Each number is 128 + 32 x the weight over its row's rms, rounded and kept within 0 to 255. Layers, rows and columns count from 0. Numbers have three digits each. The size before them is the row's rms in percent of the matrix's.

# q: layer 9 attention query, 128x128, rms 0.0514, rows 0-18,32-50,64-82,96-113, columns 0-63
# k: layer 9 attention key, 32x128, rms 0.0514, rows 0-17, columns 0-63
q0 080:055155065112120145174098124154137130112100161103126199143181086121147094152125165162177126162142097153168172076135108140118127072102111165153166101090129134036095109073175155138167136145146131
q32 059:155170131161138162159055102110076118061150156126118077120114096092101122102163128146127128086141155158081183128090177172067151119120133099096094110164124128158165131059129104124117172080100139
q64 083:090197118198127086169131113071141105074179128078134080121133079122178130141112110121203125081154150165091136167106073107097090182120110095091107103169140173129110146062116127096090129123208086
q96 077:107091171067141099193095123132156125096123078113146079158154052148139154132120106154143132096150122152130136106124152133107139160093097123110082123146111148175104117113189148144123142134142129
k0 085:127147109124113129169142100146154144120134084089075136112102159126140144162117145148128102127127087165107076133138151163129146097057078054146164060174091101119130134085189160129077177149156090
q1 073:135090119145125150174124118096128136063189108126139137170141070115197149117120116120149161152162131177145133128131115202097153125111127150130105092139124152088155091147178190118158151191107156
q33 084:147191132154131100157097094070093094063175102117151040202157111153130153150164115118147118060123148147105142117127137177109143118166084161058079104191085132099133140126147168161131147120121163
q65 085:140161183184084171189111081122122165060134095128144119196109094122149123110119167150148169163208099159063112107113042197142134114085105170120076063150161088142116135124125107111151149122129110
q97 073:118151131129136136074128125136134131110106106129127114142151142161123185137132104187146101107161093142112125121160161110047131092115122115134083071159137147171088098100151112124146138152113173
k1 098:158131113145093131134161130133186113106121101072100097093056093126100090128185139131095045133131101142089139134145139137103127190090079097138109079136055126137166083090175167162154154132146113
q2 074:150158171156155139114147146111102113109116111111143059118115146134181116111125123127115134118134099090092133161092165160078138117164149142145084111119122124185162168116139148089148159122136149
q34 075:077085117096171168090160143141107088172177155131113084111181176143168137066110131155118140178079116133183154115099101127173106109142141115163174142101121116125083120126096185097166174124119112
q66 079:109161151047152137136094153147115073148082167150150160077108172132118123098118181154121166111098110145129198151113175096132118116166159115185053142097093124184077114126099166140124097079106116
q98 078:151095132130145126100143101108146106122180130163125115098072093131104076081147140116132080171077172184156107127115185130141111114110131118180070133133087120182152190165111174105146099132129100
k2 082:151097143125101096114048186155084111125070107137166130139110163128081092164158112122114169097141176127123105194120102163111108147114207115128152141181110179124144155188122103103166125136070118
q3 087:145170158082040160114110180174071089126154093115182144109109094139140115119181157174146130126156093162143078117085116115143092163122173137122154094186096158191139137126123153129095178137131178
q35 114:119118097113101195147152152186126121095112179123105151133106140128151072136093150104210112176144003128197113094092083120110112154066090102150080104075147104132126145164136119110089110124138111
q67 108:121161092177091126126137147112098094167172178145147087151062082158108144155154082142108109054141154160132079168095110105060143176202181142104109135160172147103082132081072113143101149126128140
q99 108:151116169161178128232120151125119043134182170104125175139108115118167125108098139128153094110148132117077127088064114143161178155145134127068177104112106099114085102154127196125119120078122153
k3 109:092169126111165083115130118174082161137131081126091066103087133184102110094155152145124148127124135143136116151144127133128155075171049198186185185140165154123146122066107159106134091103183122
q4 082:102128109054144103089160057182074115159153109129078149080125107086118145167158108091170154126144126143084135082133117089083151116122132105138103107118151133110090116065114125129142187085118173
q36 087:074186087102163114151129174095126164130109132148161105171066060105123103134137142172102171105093176161154108117143165150091167141070112097094123119175147132156185179112096068098127131105157121
q68 094:157117102073203118133154129101108140142109125143077180104163099139100122176160155163075150104145138141090159060094142176102175147098133093156073112166155136135144138143089081118174117141123181
q100 100:117113125104087198149088156124090110088162204123140135131140077127161123151140108100174076134150193110141105165165158077099125151132126123117095132102150114131103124090151131135166087094085088
k4 088:086167089151104142167112111136179161111125057145151107162130121091112136138109152119158074231108071102158131100162137141115106119128128118167111175130117056060145142182137183134135136151146151
q5 080:062105088140182133090077088164163162134110126107111141176080146161093111134129169165142182128097103141146131095113101145138160091089129108178132115126090066130162141069134124115117162159211121
q37 071:122158137151179142171147145097101134096083126171089093128108126125067080133114149092162118138144082123165138109164146165122092126127121080156094085099145110093121140078145179095115070109159135
q69 085:137157110119153124148087080109183186084068150074081136116094178151119120204123204115079114116169149168144157145174139162154127125069101119180125038126145146114096131119174136132127135146163154
q101 075:089110149130197185134095106143186125169034143111076213136140097095141162135173118088125150131138120166110123140128164215158115123117112105139115150126156139107184096128163130068097141113127088
k5 090:120137158155146091196094107085193160107120138082146142185141141100132105171088170138139097127156116102143077153124133109119077134149097067122084108115117132090130155098153161155144156074175159
q6 082:093157130145170124144122092126123127123158112110174135141112087168118187137164149178135124118156143102083198118128189153127108036138123102119160124092176159098167149101177143115120171136115127
q38 090:102198136108184119162136155086141133110158182118135158090168121136126166137148112153107167200129108111126145134131170098048103102105133126107189111169122155131137136134127124125103108113138084
q70 097:138114101152139118156139118088131116112109149107174195098108120138143178152142125128153141131126089091064076142170130130119152122149076149110163119105156095132149147172220105170091106115141107
q102 082:075147192097130153194141112097135116092148193125162118117122072131164175128112078169129146100130150067120087121186132116092084125086140151108122131105117119079129171083100143142102093157114130
k6 099:133137087151162152129119074145194133104051101070121149084136136116063162142132109118118071096144113153139058092128120110115117178106098084155117086138113126099150069149178130114128138138124131
q7 110:095093136067135100114127125095126133150096110143139124195067134117157156191164112150173181129142088113127102142093118131074133124166137151086128133179089139092113093035113082128139140133161128
q39 115:161122091165103136132184160156107113136122141172098129151091166143092128126126177195098103160152163108111189143107209146176126144163124158082185141150116144103096151177105182145123144090134117
q71 117:127106096133135121112170174087171107110124122107149196123111144113140143158223075144101130129109123097092107140121056148103092153099135140118137148143180088102113114115114103072104049158154142
q103 104:115174157163142095152170130179169131148164082123098069135069109123169141115086131054146129128095121082151102121149149137075178077126172138109099122126079128151094070148107129130103056147109096
k7 100:126142158163098094109158144105075146145072132109112088110121136114116173114075146169127141139108108193123085030111082109127054137066138062164108171112147134091138170118155089134110112073150119
q8 079:079120133086057193070084099136118129090173112094138148104135098083148133159136115150137092159141096127141108108077100136150147096089102130193131074143112108086106121099115069123130137163136188
q40 083:121140142143151129152108093129206140109104120144118144102233051118113131127078126182119180152162129145148042154137147130108120083091117117141137106120137135137175097098143101112125093159178096
q72 094:073133164159145100149097088136177139163163129178132139104144136074158176135154170164142165116175166140182116165161133138172145124092151086130148072167125156125152143104137137165108171093151161
q104 091:148132137103149139125107138144183098118142089069140086127125106142142098153152112112103082139150046160154104095141198047077119127172100148173143142164197150134160099109099091130057131121109188
k8 123:068152139074111138178172088096182156095078115058068127147121149161102143148081118083153145160163105144123122108182134166123102140068086031163102095142082114094154119093207095148143139130151115
q9 084:180101126144138115039139126124102107127222156173150096145145187098148143106085137131083130081088115107058129160182099147156116115135131147191127124093138121155184154127166110118173139098104191
q41 085:152128163142140069122135163117148154165120129153091125068203146134101090134124136214075138128171180067137130174074111163186154077175113125133134135125122091166105117153157158135206091094143096
q73 090:107078133132100144121065171137097081188145127122119174109182145128148150150209138127099166148060192083172165163108123076093190087157164182144123137104142115143132135159096122146114099098119146
q105 081:129106102135105185068111162153136136184146143100160153113133109166108102111155098126062122112123128077121121166127101112130137153130179200188068140113150130132165141090052123183132168125106207
k9 094:127080092045069038088137107107105155133128135121146099114128142150157159119119155115092129115133113169063112168117113047124122159193117149141127130153109079179165115139106200140148109089115170
q10 130:183143182184155189157106127131124119114128079105113081151063145105107112140064110108145105101074142142154129131155160142119089112145102048089082100121100162185161134092153094096118107159167142
q42 129:090175180118136161139101179140154182060129112111169062171109127096149142145090150145120105068173163149091135131059117138116105106079092093079107104175117153144115144122145079099171124164187135
q74 106:164121175129073137108103109094090132129089111136127086115129161170153085094131035116138105129183122169123104107130135081193191124078178146111107096141159152127137126145156131143108147191153150
q106 127:061164182195121124138113126139150114116149108120152109115107158080173125210146190153105086115113126115091089177053142159150132116086065108113097114095146092111143138142167157111136125079137159
k10 097:147161125118144162203117080091125144145163091183201154103089102124076103153162153165143154167140156198133075167134143111137194107107083043107103122133154109064111145106135142133102138072175135
q11 117:136088076129090109092136138166161133177078094139098127067140182144136153097065132078115119149104129141075145189164162119157084114070106210122109158137157131105174141133128130089116061149132130
q43 096:113120123100047165106117095158131096117149111144121168112105136129091093103081127103122123114114212137151168169104145156126102187124188165129131133135103140127162079197139140129125155137090080
q75 114:050225129089150097105119122191157120155109164174147155167117102165103218119116079100059100125115122116114159125110122114130117135109164118141132136118140097112149133058099125118151147182162125
q107 115:097148192088134103101138122179117158149090127140116138128136116151131113075096108076096113126153122138140108174132081176181157122152118156134176085108064083112120162127147158056077062137161106
k11 101:158136104117125132085166168050141125135150144127152117117119191095194124103105158123085238073111162132129129135128145082066185181150145176114141186130161131112113128169123140086117155138147184
q12 131:096131126060103085107130167179091091145118081207079173127134117147136087098149149152196149168134115129125194113095129143134133111141085134147093109155155137043083140158081113122166143115106117
q44 119:118163166134218186132052187141151136133116182082101088147129110106089142141074140137148161145136143164117119080120114117054138124095148107127106108137116107164163137096073137137091117169151181
q76 102:113129098097111104116030103178127133119083175124055157139124147198157100135114167079113122136162091121155112086227145119144154167151133140141125151104162089157116083121139186149166116187112179
q108 116:155153143124123157138136207152078184149139141074130179170167185059086118099152112092121077103178150134146120074100094171153104104085151087093125185151160191152092158176120118164108132111157104
k12 100:100114142152166098131140081096129104133089132128128163139125054103171115180112162128194125161157106090141115114137109159107202175125086158146126141180122188119142110131133119144090132115132135
q13 104:113059144155052123116102099077100192124143160108108115098144151122166083155102092089196125152161111110095142137184187119166132121145119153144120136121080133094098104172125132134129087121145153
q45 102:108115148183197161102190165164145122144157140151118121132154178116151088078115147146062140141111169098125142130166124176101126085134161117163122107069147091167151193111119176119111153193096122
q77 095:092105061181072138150183119086126139144097158141113165171155119156172087196100085118145120119132132091168120125109148098182142161158090136107135145075145128131120145174140165136115108173102142
q109 101:143113113183156172111108165118161162107187104095105131108135123183196187174057103111141176129110141102104112140136140075161089074116179116111102127100145120099136120176150152105081123093125088
k13 098:125129099115112093101156102157121112098149143125048143121082092146124119171133214136084146133139170081139139129147136035156095131152160185074118139096176108105115116158120150078187148051096149
q14 210:140132160145157190172129187077085121098131110070186105150124136144100137154112120128119114082137124147127099187105157168119139168151165055117070099127103152186152146104137099122119166111173123
q46 142:114113110135142092131192143110127139076122125136099092081129106154135146118173217171119075128117095102124158144130143209180130096094133138183184144114143104180162150144149127091158159132146141
q78 112:172118094159086074134094099114124155140150171134078191061110101125108149134148182192119159129151114123104161146088149128187143037129092108132105092113107135101141139120113164111139120115138114
q110 187:062184130221071124161149109058115101044169123129155154115124117114122114113158117136109102132154098111096110117129106179069135142102103105166142111112107190095113106119162147121199179150127157
k14 106:148144156151128176099133145104145076122108152115129121125155149098164074120132131127146125135130150124109208101106119104137127219152154173098142141133123175150145141181057152155112175189043130
q15 105:126156097132092148177124131151118112082141107156142100114136087105066144175052091173161104172177136107158104140117113138136142112178159136142149106131136181140134127123120144127116132069103140
q47 110:090136158097126106178122122077114128107141099093154075135111142154183151130160138116164114149105089142081102116151112104119167109095092080111069119138083102142111100055144139150093102126142167
q79 112:180150193101092138115148137118097120127083157101159166103187122160134156140142135103091189156160142117122146095173179115113143146092150089100138132133133143135071134136114187113150183133152089
q111 116:134101103154135141157093140119140100145147120155118093110137103108102125192120158100133159180141073183167127098150129107093113134115125107121201140154097120122128134165084119120105098135211110
k15 098:168139123058150145105122064108140137136083145104148120149153128165157095112154166153140120084113080169093118109145079139177081151116129082128175093165090154127074137121184141070168049158143134
q16 073:091126129155173123161128082144112113121117134132156084088151114110103128141093099150156116108134167084125147123073132106154089111126121097094074124101159108170154075132133118151131161102073182
q48 103:155122118117141127082060090153073182120175150145124120181156125119124116114181114073080138138147130100102051167175124078088192110165167144173142132079094080108092135152113112163120092091078090
q80 086:072094164128111176152078097077147108148163147162134085174166141214080198146168150129105153107148135108163161162085181164128150125126117080161090080119073057079068118124140133150169142144096100
q112 079:173117108178142180144120120156130152149162098123126158130136100156124144120142096182060139140125093118084128178065047149077160082152158101122106116155095093077149111140107102159147223137130085
k16 115:102153096161116110145142108132177106104145096139146154105114153116132145174138153104144117139167074174121082097146094142106140169071073077132160102119073102107114108111178152126060057127184096
q17 072:169135149105138131083094202039105085095104099157173095117077152176164167110173098183132140123118140151097109179120171090175153093158141109100136148204148179108130145113095117122150189111105106
q49 083:097110116114102126130140119108118133130130143150199168089147115155119139111180101141086140155105106089128119176096065121171136103099139114191171158093162117132107146128159132153182103170089094
q81 087:165127094142174199125075157087107096077149120131136115124192127119199134128154095144134120137048092125124114090120093150092138064123114139123174147152169142165090147123135163165111171163071137
q113 073:135142096134122192098121142114123104118101177171130141182088111157109118110184145190132065054115178139145133149151148133135155111098140135080140127167142168136058104090085173146121165124118193
k17 088:084106114156167107156107147121103199141127147145098099151190183125089149113105139130116204100206158147149159096120074183132154103174150113136102125090128068132171105174130185097145117087123118
q18 068:156092138172178081082120050153144107168165141128057121140123167150190110090052116124110162052104128110136177185196172132171099169166151154129150112150123142107191125138119109144070114116174114
q50 078:110113135089187140111141114118188193165113133126089203089160140123151106129098190141116121170122100118128095137124098123097056125140118110143131111050161076114167126133139134172131124150119151
q82 077:154131141131133144073163060124149128166119136205081139138075114170088202123144176107130169092149150098094141150141161127096163060143135160152088113170152053117156178109056081065130107110112059